config.toml
n_head = 3
bias = "none"
doc_mask = false
Each number is 128 + 32 x the weight over its row's rms, rounded and kept within 0 to 255. Layers, rows and columns count from 0. Numbers have three digits each. The size before them is the row's rms in percent of the matrix's.

# down: layer 5 MLP down (transposed), 576x192, rms 0.0498, rows 492-560, columns 96-191
# up: layer 5 MLP up, 576x192, rms 0.0648, rows 493-561, columns 96-191
down492 101:143120140109091138157140139119153142080097146046185117126101089173131127110176183087155103125100132096128048126134149117187092152106115105124178154082121103116165135135091181151156122067206115106072116087154108063156203179160085110142158138109111096113107204067160154134115183114183116159
up493 106:150178108120130189139131132098093092138040123153126091119122101131069140143129163129163129073120168151083198118118116177177129145113186145111116127104103096146092069113082184108126168097114132113120099141121132131100149100159140126089089128124059119158106115128134182065157087175137131133
down493 097:138099135149074143139219101198125126118122135101081144180133092119130123122144173136148107140138106083103161186181112074127112090132084118151155121095113126181134117143077074090092130120128083125146046103135132098156160153113142130155187094177201151136120071135203133171123103157098132164
up494 083:151212028164148087123075136177044162134107136132087072110149127131121147127073145140133181166172127110123093083156182155085100091124163147123133163109115092156187129140135099091119106125134128142149133122155105125093133149132121162177156102138138147196116167173173088090152146155084121129
down494 080:106121177158121128093169127126178040087192100130156139150116149176162123056210145075139160124130108144110123126115091096175120159107118105118116095121158192090086144088119176109167156077155064119106170086154151137135141096125153073134122158074110068110086150091120134146117113125221112132
up495 086:108130090132102080149123172108093148069136177120138138166146169098092168099115157106153186169160140125130111129092152181156108116146086087070116189156151141157123145142153142102116155152085091111158148138125134097106194103116121187117108097148099123128140096048137111163097200096123101153
down495 093:144150145191156136121144079119132117110097112102171122090149123225111034165103090099111155111159128163180109095144099142204139170068135122079041108085115115108099173090097071105131110116112161130114150052102126133106107120114156085167142161120120112097096179176155147153132106158186154174
up496 093:129169137122168122131102159127155131142149127187165084114111140102123110178144158156086087129171126083117111108115096122133158147143038142117112155172122156189137111131095063114151126073119119182086076189170191163118107119121126077157142127179116109168134158141119173120166116110195074092
down496 090:106150154102082166169089155126169138151186106088166110158174101110108164099124106119161128172143115109127122149077232153099128054177133152132130110129109044082153143176150157194032141122129144115070116111081136116088151120146158157106120197093151141117122164107138115118077137094082111119
up497 100:114141104126173147160153149121147129105018179137093159109134187114106110144093134052157066100134149134120193141096115113190110129126106111146132119129110179135075098108147164100106160093062153151150093161092131123114122194081169117145184137121086167099106133123111083105120079068113148159
down497 088:128127199131128158153197114135134091048098113120130108122136048146116169128106138091135124173131105182146120107142105146098181108129142170144139137128107122164108108181159119179127090142152111067146132140135086145109092120097146165048148165130159142121135096170115090140170108126105160126
up498 099:167118143097122166096144162180140225066086105146163120098124119093174110073131141143152149167112099202137087126141107128133156105153097093123163139162099146185096132149101121175156132108135153090087208142121118170116090117129136106092123092122080118115213088146182105105145139174126124143
down498 095:137158116122111113103085122072141070126145092110138148149106104113129114141168144067167115144145123141169077069089195149075060141082103144130153149086145115180142119161186127143124131100172084150096142117109170155150109106162157188228146167104151086139133119073110098137113157136148060121
up499 101:206093212210104113115127148141147127099112146152126134110114134114078098110122127113089119200120158134114145113120158162095104128160122101106174117128105124125159110158154110214131167071106163125133130107125168161108174129120119065107168101137090167133189134114142156091116158135136120120
down499 099:103135177137097127153116089151181108163174099172070162198092066169087159153120116118107138084114131140125136161121126092170112125141162136144163150097100168050177126075138163112133152099194083093137131187163133130102138095095112114118173155103118125119115122117101114181092137070113174160
up500 092:093084112169127110149178142097174094085201169090061120149168127115139137166159139159146119106130119123168090099124143082192124065144127125094077181140156114052100147125123141124098151077122139131123126109176124126172151156090135088102119147123128146196133129148134133071120155146199150120
down500 093:109103185119112136112126113121132177105126151170100177128082131125116115117113197120117174094140124134123114120142093134074113162102162218107127125192098087157128115140107155145177108135166128107163143095137106133066151110081152151101128126138154120113139151098173154146142098164166117132
up501 101:146137174186086107137163142122177132167094128137133124177158109129086100156180165155146151082128160136050175159140146118107119137128133105085151166131124164069128132112147169113145112071076181105112116186090115157098081137094137154143119099140213181197111138118083096141093103066105131077
down501 107:093113157172136142113174188152148157147078111114165058000113157099100105126135070138126166108151174192113153107117207105148102132094142123149107156126097126097153152133115113100110102185130110101154133109091084180116148171122153115088113101140147129177114078164190162096148081115123160178
up502 099:115067132124119133131131086169140140106104164128171097124137118104098182132149110106121079113100142106077162100195108138080183120145084117169087104153109119118134136139050116112149177148110090109132115078035184102136103165106100134095083135049117102070144086151122134097155165126172078152
down502 103:148140089102124148088208138144135085077063131190147079175147088162134162218108135124142187078219131081110194106080134079116093127081130144085091102086114146110133067090092138108165109149132179109114146131121133102108146109142150163091155131152101155143127165041110161104134161176117104146
up503 114:145101124213183112131142162117108136114058179142155060123150134143149129147079120123115119137090155146102161063175133130128128117132090131114100173153102107156151095052145213164128108136101157130141090154052169138042127152101123103124119140150099165140100160149160158125128102111149032160
down503 112:084133111209176077064160141156071105114051125111075136086126096156124132101116134068116092154188160178105061089127091070152080170106125147154101151099168172133098140211172155141121140128106157139135117116137107062161140139141127107114139121121095105131097121102073092142185137149152112099
up504 093:106123089184101172107124136148153120135120122119182147120161153098150129129067145111151114198093095134158156124111124132180162096090104106160160146171134117072137169144099106170140120128144149065097078099127112125112090115108149100122147125130085117134186068068150147096110151112135083065
down504 093:112127146104125107118037199071126097115234121155211106178091148105145143171142131118101095143150125090157137066155130109082161164113116164103089150138176084115134133106130127117155113113136101114101072134143107152155102103135148076126123116100143148151119194126091125131185136116085123153
up505 104:112148133092163118124142162108180131143150069136110150065125162120098202139099202113088177139144073042111119083146097122128105139130171106122091141131155117079179094123102132103107142057098116152161123098133166097091129107108202144124188153172070098141112087106147116127116158113157122164
down505 117:104107079147161126123096123104147103074100107064142127181130142108173164118160157127098134155110167126125118074154144097139125159118127087064070092147117164123188078142108098137113213096130097113111197119120145146080128127100166115127190093127112138123153091194112140134080117132176138195
up506 098:155139140140131127083106147096105127083108153143120101116122132082107167128102125112153081094132153130140163105105128146122187130099165086103115091127162101205161123110143168161164099092096151120166135058112167147137165138117129117131176114102123152161123108158158103127129143207095113113
down506 098:103117120153139100156194156101135109050058113159110146135158108084080083084101100158179107098154121145102100116097094125088122193150091122094151040122106122140174167114130136091162133181180162107126183150154151134137104103129105150174091147092178064091052126148101120132167120169180096167
up507 096:165103175115126146161131174140125140112144147182176170156159157100134133134124132113148149111092127171101068086120121090124148118127098159095143160137113137126162100052131159120169168162135152138108119152056168154081116134096097095181167085153120146092089182136145161103105128139150096175
down507 087:157116103072083121091081188158118160092170148118138070105134149154080146200131118096149095128122101101158126165098153177122106220099122171170150182156130139164149080143131091119152093142140088096095098147089148143169145196088097128155076127145162131124111122129102092103190098142168098140
up508 096:141101097156115095091091194111157150092082092164111062122134161153116150124150027192149160110068170115074113191136073132156136150107104134094110150129118164145100115125168129098095113091066141130152160124108188109162130172159136139143125125149140129133173137129089098097084143080109073081
down508 088:153099157145118196130129078137127076118223088112121151098120104132136110145080201066118079109117117168137140107102085046157125129172077078149099174135112085117119142122146094083195104176164108087161134130141089115104149088108141097159098119149172094122138126136122171126125137153165171190
up509 114:105122152159109137126091080140122184097108164176169157109130090054042170164094145133105098128151171133156153073078118151143107175155105060083083163141094151159140145124116168106143106149092102123128155121115147129071126105093115113116233118153146152117112089137146096073173134165080117140
down509 136:150117105165068118077173122096147159112045111150112173117143138099113166128131120112103144111164150133131112067174162143206132125103094103118118181118123106167134110132100151160128114110134116116120119161145162154096137090100119144141116180059127107077111131096137135203145121159163116172
up510 101:128114132059101161143104110050128156129096160132184074106123084055134155102100171092131147135149134144168157136160119166137127122083123126206106097152169118133082053075171155140108086064143197109170134172120092114093080141063118155102110158145124147151123101139121120089148206160115091123
down510 105:148139122150144139094189154102116108135042190141153122123127129130148104079124072046170156152113112137085084084150083139169107160067144096099107083179101179119141167105099023139138175122153153176134158138079114057143117166060150059151141104146136115113142186141176121121145115138097137106
up511 092:038152128091196098112164170102096123153157103134090164131124163074170143040125133099155165074106185089176134166171169114115186107185162107142085079154126152140129165130198120126134094044148111076148159124108126169069120127146137084164107155177138089114158107109137109138167125147129076092
down511 085:144137093124078093198102128121160183104086154122161131120159076188092135125139113166178143176158064148147135118113153167137075163066125153128192108103099102174144111130116171166099113181019073141142158117094139097113108120113098160066135116091168123127155145127169142128137092127101146175
up512 105:181090113119157088158161129119142085143099089144138156176100093087108203130121139191110142080099110113131112090087139081140164091170102155094110169120131083158145174138134119105128163172122121161119097130092137105098157075086132080148135157125096126075133109117136146104126180135113086138
down512 112:123194073091113131143136069106136056144116146117152130146104141103122110174178136115129148071111095123149160106144192168154150175124167173129126195097122097068170070142116096138062050107127101145121184148103076134160119100110107179164146156101231121112123160110138110114115059108099091122
up513 103:131135113110156133080112122111087109140057101130106126180148112082116117192186116124151100105140108149163156097094170097136144064131156105144077139135137134171132134102122182166117168142114116154202107125132184108162161131078129117133139186129136149130121040091144129113151119160191144126
down513 103:162100100116139129122067112099123128158124106123163114101117086157089162161086094155120083113114196086129088124135115119145122095143143129124185222100093138165147125141096108118123048156118063132127131107143092124126136176048117130130172082110171140138070104155136108100144121104131081085
up514 086:122139182133107121104098199129128177136148155094123188107198105127142145121077124105080124144182118160145125116135160081098144142103077156147134143200139145148139145115116126113206112125095156128180124144105112142119114141086147117103087098192162084116131128130081160163097116195146162144
down514 079:079175094063153132108092119148126138115228140194152058169112126163125141149133135170154142168070149141142107128114163137187140098075147091120129120077151125147160137135126159146062136118145103113117099148095158085131161103118095131128191130086107148152150152168141155113087199059129089081
up515 091:145114144176143155124122134130121094133134159145106122098129157105168126135198147117076088095063132062121136118158168101182148153152092125095147102194173152174108087150147135126142145130137115117176137187157164121130170121097141099142116016153145139127185190173151163102118110128177145169
down515 087:139065119122092112132133122017088170152132142075083096194089109170079122197116094096157135149166144088137148141123123145146099158076138144107155082149189125148122144153151077085123181087133117082093119149182154144111099101136107092106190144150109172119145123131166131115184073124066112076
up516 094:160139066141083177128174097151121148132075113125130131117137102124123169076144138107158118124170124167106137067141105149095137140128114127097109140143128151141155125101162122179111169103138134108126099125077216130153142180135143155135168111146130083104076093182168168116093163075111177173
down516 092:087146111104167137130073166132066101155105197149132143104101137211088118154140144083136121153093166138100145095166095126163134122070162144134092176179193129184066151165140207131182067087119166068102107131111097120111146168150116090153152082127135195113119120142126094133109116101125138110
up517 106:099121181136120174113109204173146111132117120101129097120139152139115164121140107131183161151169125134141145166178142149140169144123124177178099135134094097126054105121203134157122094148098114127192160109120130084053129112133185092120090133094095109168127071101116111130151154146186120120
down517 101:147092149137106109144111168144140114153132118112128156119112150121075054126178043098106131057146127099119107145183152143127131136098074096155085088096145153107167123147156085139156222213155084120154124107113168146120124130154136155166131137113121113111130128134094145117132136093158161131
up518 114:108155144119081148119149170142128124105108079174148171085142076062111152117163099154134104172073133116133113106156057108200119141099092143094134201170155144130134179134150117153104151094141136100087145110062122102182087135119119113133099167153132130195214113145145111128144086220166095069
down518 118:138122166139075105126121138118118157184038166107116079084152158116111106114131127144074131176102082157151086201073108101087165176139112099096136110138134130178161126089161112122194196124217161131099155088126162122134125139075121090214139121107117132163139139117162126111140113171122123121
up519 100:173141133144124184127122111175132130104112203169106098173127088066106127164152098138187116096145171119126136100117162140122095095105147125135118117096171131117123154111107150128115080085101104125154203138126182153130127159118092120188103165196088130082063120094172180127120103155157057091
down519 098:110075105060121091105101119131079131084211123127116118093179119184095116082152109094118104151139157161140137105136079145172102118149140122104124113095096119102169126080186167123156185145144164110130132135113130104145134147113124148078127147149116199157095154160132113093088109119139111197
up520 098:136072113141095110076119055096106160094097103124135124074106113134117100151133128081147093104088104129133113112127155159145129079118178116158092158147138067106183128115147125108103100130095174119136055088175135146158186165146123104140151101208136186174091110086123098079133140109158141153
down520 095:145200065212117155125101163132150110143136099160149096152107156110033125091166109173139100123110175152125149175154170124187126164110138120095143135150086165140125073167124101131135159150181091187137227170122123160125095101074102123123157162127120141122135126136130120140103152154115116176
up521 102:078182178127166134083189127085108106120156151170182144092107149109096119212113149163157099125159081159135167190085138149190128124152178143156163160138074176102128113072228162120155117122134134123098129142078132123112155160053085179129135149129116097124102129128185154101166149109127161188
down521 098:109115149113126067154255114114148115124089122139123122155112087124160120094113124116154158127110153165083163117134148142068121142130071136198125139114191061165117130084118094115122157146098197102118146024131161111074107152133139082104089102144123145144083128124109174130144146175115177157
up522 100:126126139159100125067112165165182143129106095159187086123127121074112144155102101169104142166112136171114124128155120109146203110100140132143043153117098108173132145157181100135157109110099129105120110119132142080157156150149120129111132091101179149083114143154096134118090102107166093139
down522 091:148148143098134136123048145138125167210135116131150090140141111099168105181129098131150112121114111123157113160115163080087134078141151075112112159160107105140118151071129118139108157160138127122112128127175152124104110167106082073133141119124145129152152137138128180162155120118152079143
up523 090:102145144161159100118132162113191121117088129143136101113132124136113137168135126091167152156089161108131141153110144143093100137150106119132135111166122148143144141160175119133110161066109164099105123087126077135097142090129138182150209118179119063099061112138075116111113141142080162162
down523 086:103106135110149163115057114091111102141223101143130153086145161181103099123142076106152103164157131142114120134131125111145155108066128168081069108077094088105157150161133101152141132105161092166114133153069186089150106117086070154174164172070119144125149148110141087154084093084219092121
up524 098:054165141110138162160133099158133160076122106161118159118116136141089157153124184125110168110131103116120122116154154147172199105163110163103173150106121124109101125115192203165097143151100146108152179051088088122110124120157116079091121163086170154157175129086119063091144156170127126116
down524 102:161123099134141102126147099116141104177153124124106182185151144106155071108127102046153114088193179111204110145133077091107160153076111159101037110141118139081165117179150163117117123163147136114185118132116111127109101138124120067105117105136113084113193184150157133104111144087125120121
up525 099:148120135174109166107145108130102135129163148102133165101175083110136183168126093161142128052095187123142171096140121106112105126125094200143146124150083146136128154168185150140147136151107093094143200081134169158123158144058079090146124099200130074146067128119150145147114148130159131136
down525 094:130138125058151099163168148139175066123169188150129096115126132135119123127115112134140179134114081138148077106156098127106093148103184220125131163143165062135070100148132166102073086126130138149124110117117089165156089096097139129181144093166118121072119122123143166074153154121158164077
up526 092:156121133091119127128120145118159121074140168147121093142250138072097165166113198151122140111137110166166182149171136126173139105130153133172099132135115067098134113117145123149164153156078156130140110128123088038146172125162098162154129168117100121086145097122113161087115203121193049117
down526 085:068073126139168160158102128080105140154182133108136106177066108158109103062152158147110198163131101160111116088099125057127143094131152115152132086118072118062099172099165146092130104146119106123128120128149085160145115178048173067053085102144125169156110171075162143095086143139176109093
up527 105:167132120120124116149167161163065136140165144150168105102152137140133128110056114131142081155142176160190175116147065108150124117090087210162117160141056136063096115098143134141159111129188170099098180190078160061131081103138083158088141095147087170110131132109169147088127139152170121127
down527 105:116124163130146092160088118116123104139036110046146181109165149139087148137145140116143154119115134100161057118117150138125132078161202078150157155142117134162092134148152126121102155080123122112129136128108085201134099133109187118107123095074096111146114078146119162149094160133133155150
up528 098:113137109142166249134151070163084125152146161183126126127170089110149154063079152125126140193163135170166132146096159170094127177177134161082105108170125143120108084090097105137165089150158090139119114148133101177146100116100121103129114126135169134182071092134143158180148170150086152135
down528 098:164127122113165092151098162157091169120151124095166098133082166153099137114158148124141136154125146122124129179131137140120070145115096124157096129119110119057116097147112072098126126114126128060113129127122143105173102173151064187106124150198135105099109145140145142173122178160127099170
up529 104:161101127130111148137117184127115193119107063104149141143141120081117129072177182159130134106146059094128135120119131210114129134113073130113116122157102145116107139057104127152135157080131176207074128139134115104096135124126123133124170110138089175157134098158086099035099137126172079097
down529 102:123138133076173093171081143176136097120098165125126188132152181052136136131145161130125151123068148110143152112132141122071112145145111149192102131134192069063120090139103078073103117170135128120171146150101151106128111122153099142192164137175149124064083094100109173122161117130138167129
up530 098:150166120134143181073141144174145120092129166161142109197133152144122149130087137174168120169129128150161147164152123118116199108132132087095180121123122178141118140116092191190098095149042124127095120128115140138063177114130117101156142119180135066106062129132093170133127094103137121176
down530 101:132135115063147172139210116060143111169061153154130114179103156122124105132117116141172173125093152121090073149126169180133132138179085122105139119126160131144128143095123113138132147150141151107075186141053081132092120132097067105123099149163128106081147139124125184096084129100140155120
up531 096:116224180151114131098132123125192122082101128132081193111156138106125121150104129125150147137147120135136135158182133104161111143119142191185129158165124163194132132050111149146131102050052133123117086169133131145101144114125124108185120138124141106127155128193068064070159118137145144112
down531 087:161089089124153173217132152089145102135143150141124118088140070126121158118157207074113121175150143130129117098140145066179135139161097082172141155142130135125112091126131126126118117136180178114173118125102082119191149136173068086131133136152140164140146137144089121111088127102146014135
up532 096:116143042186104190156109097145099131098131134161114113084128129077081110126132138137199154093140114101114138098181117126142175174133090114085144151140132152126088063090132126079095157056071182112163119158169153166093150138108112105101109117139056137154136173060099119157133134107156082160
down532 098:190110151084107127168166108152130130151076124134135157109112175105142131083079097149112120091115121086137126160065135114091185184171066111129190062127134101139112108112111151079131103090134071146170087107062113169168192065137126154177129141130086151169107142135093109150126154134090094135
up533 111:142179111123137217138166128092145199115162128172187132049126127164121182113098095144082126136172143110132112106116146118138181101126084080048108125119123101094125156103110121081141139093085165102185181171173124110114130213058093111105171112136096123124126114111144161094133166139148125122
down533 114:139113157149060211153122185069095118122122182159112177123106089113151173044181103144136169114163143076110131085167111100148145120175078158097161115159153101139160138119118122101107186139105148078185119107110094126166109088119068109158147082032132104130121184199091149130156098131161147141
up534 101:122117142152132101106161161129095175115138096152190127118094123101142114186148194152199143170113098172107180135104123101195171141085156149113082064148137122159122128135158087222107159168102130096090073138110171051120201137101125126171164159130107135130132095123070190162157136076128140142
down534 102:166113142138088184170183114158141135111114123070109140089105179091131055103058151171046124146117130177142153142110112098105175173076097152092101071103116164126152131091137113133122113133117151145146056095150127152117137138138133164121163093142181165132145162171175184118053121123157152123
up535 094:138116136137069121096108124113082134064091136118157068083167179106110157135108097190135135106057109092158159150126205151166173119147122141145116173189095055173144135133179215049152052129118141123111138103148149119134141137111162089124176162128099116083162142104118098143149123131104128153
down535 089:127120110073144129113110123130135132085145151189130126059117087145134075098160134095141152119162138138095087091147124127143095093095123153155127104140091144133072064073119041099102112220125139227139138136119086092146161181124098183140072123172122126125155139078174123131113186164155144164
up536 102:153159118127049099123137114197159176140105090171177116139152147145122114136112091153144074098045074129157151127092140115139132167134132143086116118111104128158117130126141155142152183107140106163109147132111149148086104178121076105106104175155134116126066061130104082122146125127193074168
down536 109:153183175138108193141160099133136136088033131139158129133130167128089115113145138102107097158132115101161134080088135128154099106153157165151104086077128147145087113153083109126065157078114112092121150138116137118120110090178180080125083193106092148134104142051115101115147119110147135093
up537 099:119125149125137099113119191124060111121131123065107135180144121084115136145102080135158173093126143099100121052100140079153097157150149109116150093124137103136185104143178106103136086066087136100160125117069130136111142105129146115136144112192115118095091115084179120142157109154142119182
down537 103:165151096146123103176010201136182137181156145098131118114127122090117115126155118161124122178090156138105145090081115143092088164100146173124108064133152135128131169088073111117089145112137195157087106168133144124105130091205141099156139169162095170158137148142190165115139112158144148129
up538 103:128094126118145096120169078120077178139118132180165151085133107085112124116142118157161114126137095145152124196189079154142127065119156138146072124129144030130112083122119117081089151112092151075134148130097156105106167182125062080117132129126115107102078129089172130077110106174131108175
down538 100:090109140117091088083119076075147148183163136162148096132101163160181104122164076151130138172130106098135134174090133135110140075087120119158136034098183159109116169130111101153171151117142219122090098144132126182110070086109169053140106115190094148098129098141149158105143065142112124126
up539 108:163154148174129103127146076139143111120055090146167032095108182092158127108113146177124078068144117126123078104129169088152192120127179073119136152114134140136140164181177147119173153046111135104160105175109190166112149121151126117140119184144078112112103111136156118115125159133110131182
down539 117:114096137103132132156210089199064118065093087123113109087145192081121125095137091122119100093133136155089118157137129135139155122176158155108122153121111211145137146164110095148202142119145176149167121093104176079120060164185146131168098124102140070183171119103095102117099138130119153143
up540 108:161111121183120132163172147200092104095137169129165148091190138096090170181093151139145128189170154125154143105090184166160147138133146112072116175103088126147092127120112099167138080158104138111131137080040143170112169119131134098094143149075087117110150061106087160108150177133111168168
down540 108:106133146090139052145127121147122105123166122180124143107170148127071142149131126172085160168133144136186152108093122060142132135158122176095121086057153131131093131135161059124136104067174201112110125125161085128135107165064115068053111115111182099114157114135136111129137176174052131098
up541 083:157132070112150204095104168168154153141142107131107186075116159090090146162116157174134172121144182118129197113169144120173103185166101164141154172153134153104119186155076115077134114173131107105142103158178142155189164128176129106116174111144103092159109144116131142092106081094123077134
down541 082:065156208112119125135119140081113077144146088099148165175137091173130105134178078123097132105151109122150110192150120148147147068090164149155171053120148125048130085146190145184134079049127166127092147179133118130115099118093138136126071134128133168138133082133122039171102124147142153089
up542 100:141176105123090134130172163111097159108150136181101109121109150131159113109163099086157127170117175093106071159157093164154174210134153082091127166154143163173069146108127115103131123124068184133129125128133169112029141125069080128120149162153145159140134120075133142166132054062167153209
down542 092:167126135140149148196080119111089097123136159145213170196160079099132103073120093137074122090096165121113098145109111140114112080175193155174146128079194114149091109141173184087088141086120092128160161051085132085143093153095164083119127114098119091155100131186130093135085145122114157112
up543 094:096134116146163156169113188101140167172078151164148157137105093115068077161102164158135119137087102080125155181198132192116119113135102135134107161113153169108092176169205172121114101081109190157106098137145130120129122095126157137132138100153110091176117136107125097086113177138132119117
down543 085:124127101117128158095086116123142129119107119129081127146125164140126125080121111067105174132119132112111147051101119093131091111079130146169139134121147117109121055101080127151172085159153111152151156136139159067167111132161114201108105128142188123128142106094144149115106147088172080125
up544 105:176094131182127192093138134143132152104088107128151123155148117082072127122159115157152046142128147158068159081102089118114107125138067171104115102111103158148148167066163166117182091110055144150146102095108162124103129132140153156134137137176133084123147157172145108121125171095155078134
down544 113:132135136165117069086131104081057144138082138159047166133108133089139162160115089105130121125181099106179172153153127156058098178148131111141090160120099129119187110145141158145124089157117115076128156084104151153110144133136104127172182127205186165120101080113125186120148094105109141097
up545 093:106136162166125175099128159138133138154185110126161150114142090088152178149127145069149102117119116172141112112100121127163133116140086111128100141132151099180148108159104161158115152095075146079136169081085130063093160123139150126095161041101144121117103120131195185146159181118170097125
down545 096:127121146100156154150030093065151138147132094131142128083134165111159110116170127162149162168153057127154068122133102109112123142095176155143093108147122123099064178136125066127126114112133154141084147143129117066097118082156122140166148098130134122063131158131162119141165165101109160123
up546 130:181138131171099170108150139133111165131093146184142082146116125143169157080147210104182088105108101201150170146089117154096129123088089158091138154170143135144147083088109095110164101115183129162135127115098159144104096184151084130131116111126132118100078145148126110118146158094206175176
down546 143:143148151123136100089129119121128186148137166161145113168134127114146147063112175156079079094084091146081144118148157090124072089082088121111063126137118176111156133136112219170110182195134158135167158121104131156130154112111115101116077086148155160117125090186150127155158139115105141177
up547 109:133138098159117172122155104146159190124114176164119193073146091098150113165113114098189069168144184102152164131155108099132140155128145107110155091183091107169115140127135104103186134089083131088082135122074140058086086116133112146110150121126126121103142116132203132085151066087135115137
down547 100:170118129140161113139248127153069083079165129169117160152078169127154166168089132101160071088160123166059192159142102136106134124107103118154097128132065148124144103166106114138184161097128140091097163126078098061122165150055109112044113167078121140156108105112144075114165123103118136084
up548 104:178113131161124116118108097137080139074102197150114092079119098128069206080055158138187161110181149109112117110083122157140180107089147115139113152137132083160137139082146180164169149155071188156153118145097127158060118113096154091161100110132161158108133122120186159135118138162073133188
down548 105:144112162164125084072085154130119093134114162192211068099099107099122089144118093092143139141101150184078106143110149131146081112120096137163153079091155184149123162127076117163097144139138096148095166151083078132127127108161179129169184103114150147160203106101130139149146165127104182107
up549 108:126110119155082178097184120146111168117151103158134142129137089119082100070129137179152103074168087162147005137125152104135094080163170120111098169135159084125167133121136099112119149135134141128110081087128139081112110119081186118162166093145142100147049083157150163156148176122165153112
down549 108:139114117073116101094072133130146057126158157118080099139105098167177137206154133123168149154152114123147159149107079152147095143101143140095143144111152135161132096109144133151144080092154145047095098163118087126104127103094123175114093094110082103137158184138110098048173043120164130130
up550 094:144115134143182194065143095153120140155109169105138124114163161167112102206155161121120095180108097128163111171068151075104103109170066161122171162166117171096108129096135135152105137116160114129145166130193129094083131126069111133131151170160087129116184100086113129169125153098131121083
down550 102:118083099091091160188109173174174148122042107181125129083149125117122155108107062147110075133158141134148155095149090175141136126129132150115169060112170114138145210160145147162126128104081200087124130094128126113153124156144111113143187079097127108074136201117139164071158109176178150172
up551 110:122141044180089130096124075116072107141083083147113093111119150084163109151070083159184089161109146140172144148113115168149179125085152103096111186152119123143134087101157172117180135083095128060072125153066202066062124144153105131103111127106103146134085126134082122133148116118121084133
down551 095:126121113173141125156255102143134147112110135138134112103106152145191151156082134105153090168148113144097068091113126109135135131122143138149101128157057172162150093162110129117100111107145069134125139143158066044175126191144153139077137148097142106103134140084117104131211102181073113137
up552 099:110130101132156092140146111093101120171051130134128091104136131109078122116184164088078078122084148173145151090102104137163148155173140139121108181139134143110112135133100184122117118075090159155077161120058124176156152104178171111104143112212151187099170055096112143045096159169137146096
down552 101:125130142122116103107026143082121154131126087100059162104140139139100130169102180158191183124137114102154126104132125168148068118231139115115131098040167150106147135095066112109069134135090102127110187108151083147078111088125163133122137132149146106126138122105138083100083105117112139109
up553 100:161109080163126136130156139124107150152136102123161127103123139135156089090113119082099172133159172100101055117097120165185087090127129126118054124137088148178144152121143110123124129172163112105127127115138126091085077144056142088170170061128159117153136123154128146070145163084089125162
down553 092:173176149173113183143119153089096151047191140125127145164147118103178142087152099102114064106126127103111179118103159117117101150117077128132107154211122140140119136119105104127124126211145135156163177083163116137131161160115094172063132093122157064152113129121116119155135145134095134123
up554 094:169208113092130103133130139159152161187083065157142144139147143165106137112084123142134113170130103142148104109199077124217196115063124109150154106142103206144069153138136127134165115151160160113186098064117102129125131181143145105100126118120096128088155102104100108153113074112149119089
down554 093:155124174106117152136017148110120125130210163130129119093152148120110175135099109117142217144121143138119160161100175158062116095176154095059136145190122131105141146182112186107080104139088196181124169126114130090114087109182119160106149136115052104167153142129132167061070113156117092103
up555 095:142135138128097163164115164150143138107093172110128147122153122144160163150124133131164112098119115150160111168114139091124140149144054145096121158153139148135116060089139098103211182108219177106127128140140135124099110167131057134193151082103157173055136185144079139092111177064107119160
down555 094:156125108122156185121163145122122156121116129133148080167139125068074164141111127184102163152074125194173159124130083100143154081162135120082081110127137094102143071138122111165109090082060117134113129139091096134114111153122099127077108065158159169100120095107138166147124119119132145148
up556 110:127132082127159125124105160092134175118106149121127120140059143107132129132135193097179098102095161181132108170138098139169166123090093074040130231132080155107150039128118130124128068109128202133155113177123132087137088163106165135115198105152072152199120140138152146096154119103153128160
down556 102:119149160157077133089140141165124097128170149121157188152164153017083152105092173119116105082012160187118085155114156150156187112122155107142131125170123110140084131171119138169174123175122064157146142134154133140134165127089094123015114114118114119119094154153152133207113101095136131152
up557 091:165159157153119125083098096100105141094176073082137035110125108108155100085122191139147104117071117130129135139172134165120149147135092133100104154170118076156128131161133147186176055137080131117108127083087127154118181058155129086101130138128150086056140143135116101137074132061136125145
down557 085:106066149117125167127123088148139073117116150136121199152116174097143107151158145110095159131164121137083066076110142090114185144123141177101130085101095174102143183116144059071045154061172169131091105163131132172142118217112120150094177130093119147208148119171087171164089169106141120150
up558 105:156101104158101109162152097122100149129126154155167166120130139137142148124065152125175121091171177082109185165086124078105154125094147127107150103160104138153117115139149126099131137094057173075149130171079123122092094106176109111165198118090125099116088130134130087089113123091142024098
down558 091:100069118131108181144161145135087121119221105186065176083106104076128132111106099170099098094166178142116128143115151100075148166083121113125098108151093101201155073114152066100119127143165128091114123182153093103145132189159139124107087106125113094170138192097148124115191118173114137074
up559 092:114199164129135136093128168143126173115190125138137115117135163152084173151153126150139130089155154168101071108144132169145106092077147109181077140150102134176146116110202102127139078119150132099168140041133139097115083128088102074091165124131085098136046152155116098096184119115119106083
down559 086:121101113171143120128097094097076077105207057126173103122077106124199108114109134136070116144157121138123188123135086065125152165125103132133125150157099128113128153140149137113078143179178114126139166135111139120162171165112179152085123157112134138190156097109145168110049163104107136125
up560 107:119104138116087128128126076166091174122111116156141152104152089126127086100121130160130037184156160148157158153069104146155184116175115141151101119126154108133090103107128206128191105134102129131091113098152157105101099160103067087117144174091120143149130098033133122137097117140134098142
down560 111:149163157070097139130066128158080102175122165139167159118122097122054140078135124099170113157140112090138186085106087155166075145062126186115155097102174105151117128097148157136087144043100112099172131175120114151122101131124135124177127204112111130088116092115187172094148143131141152105
up561 106:162183101181080141178162169214166096096084078095122079135186159133135158187097150152134142154168100137153144128182117145207157110073091143166127127105076121107156116069174149160150117143104104144112144142112156110108144116116159130082111139121137118140114137201106140062130094098186132134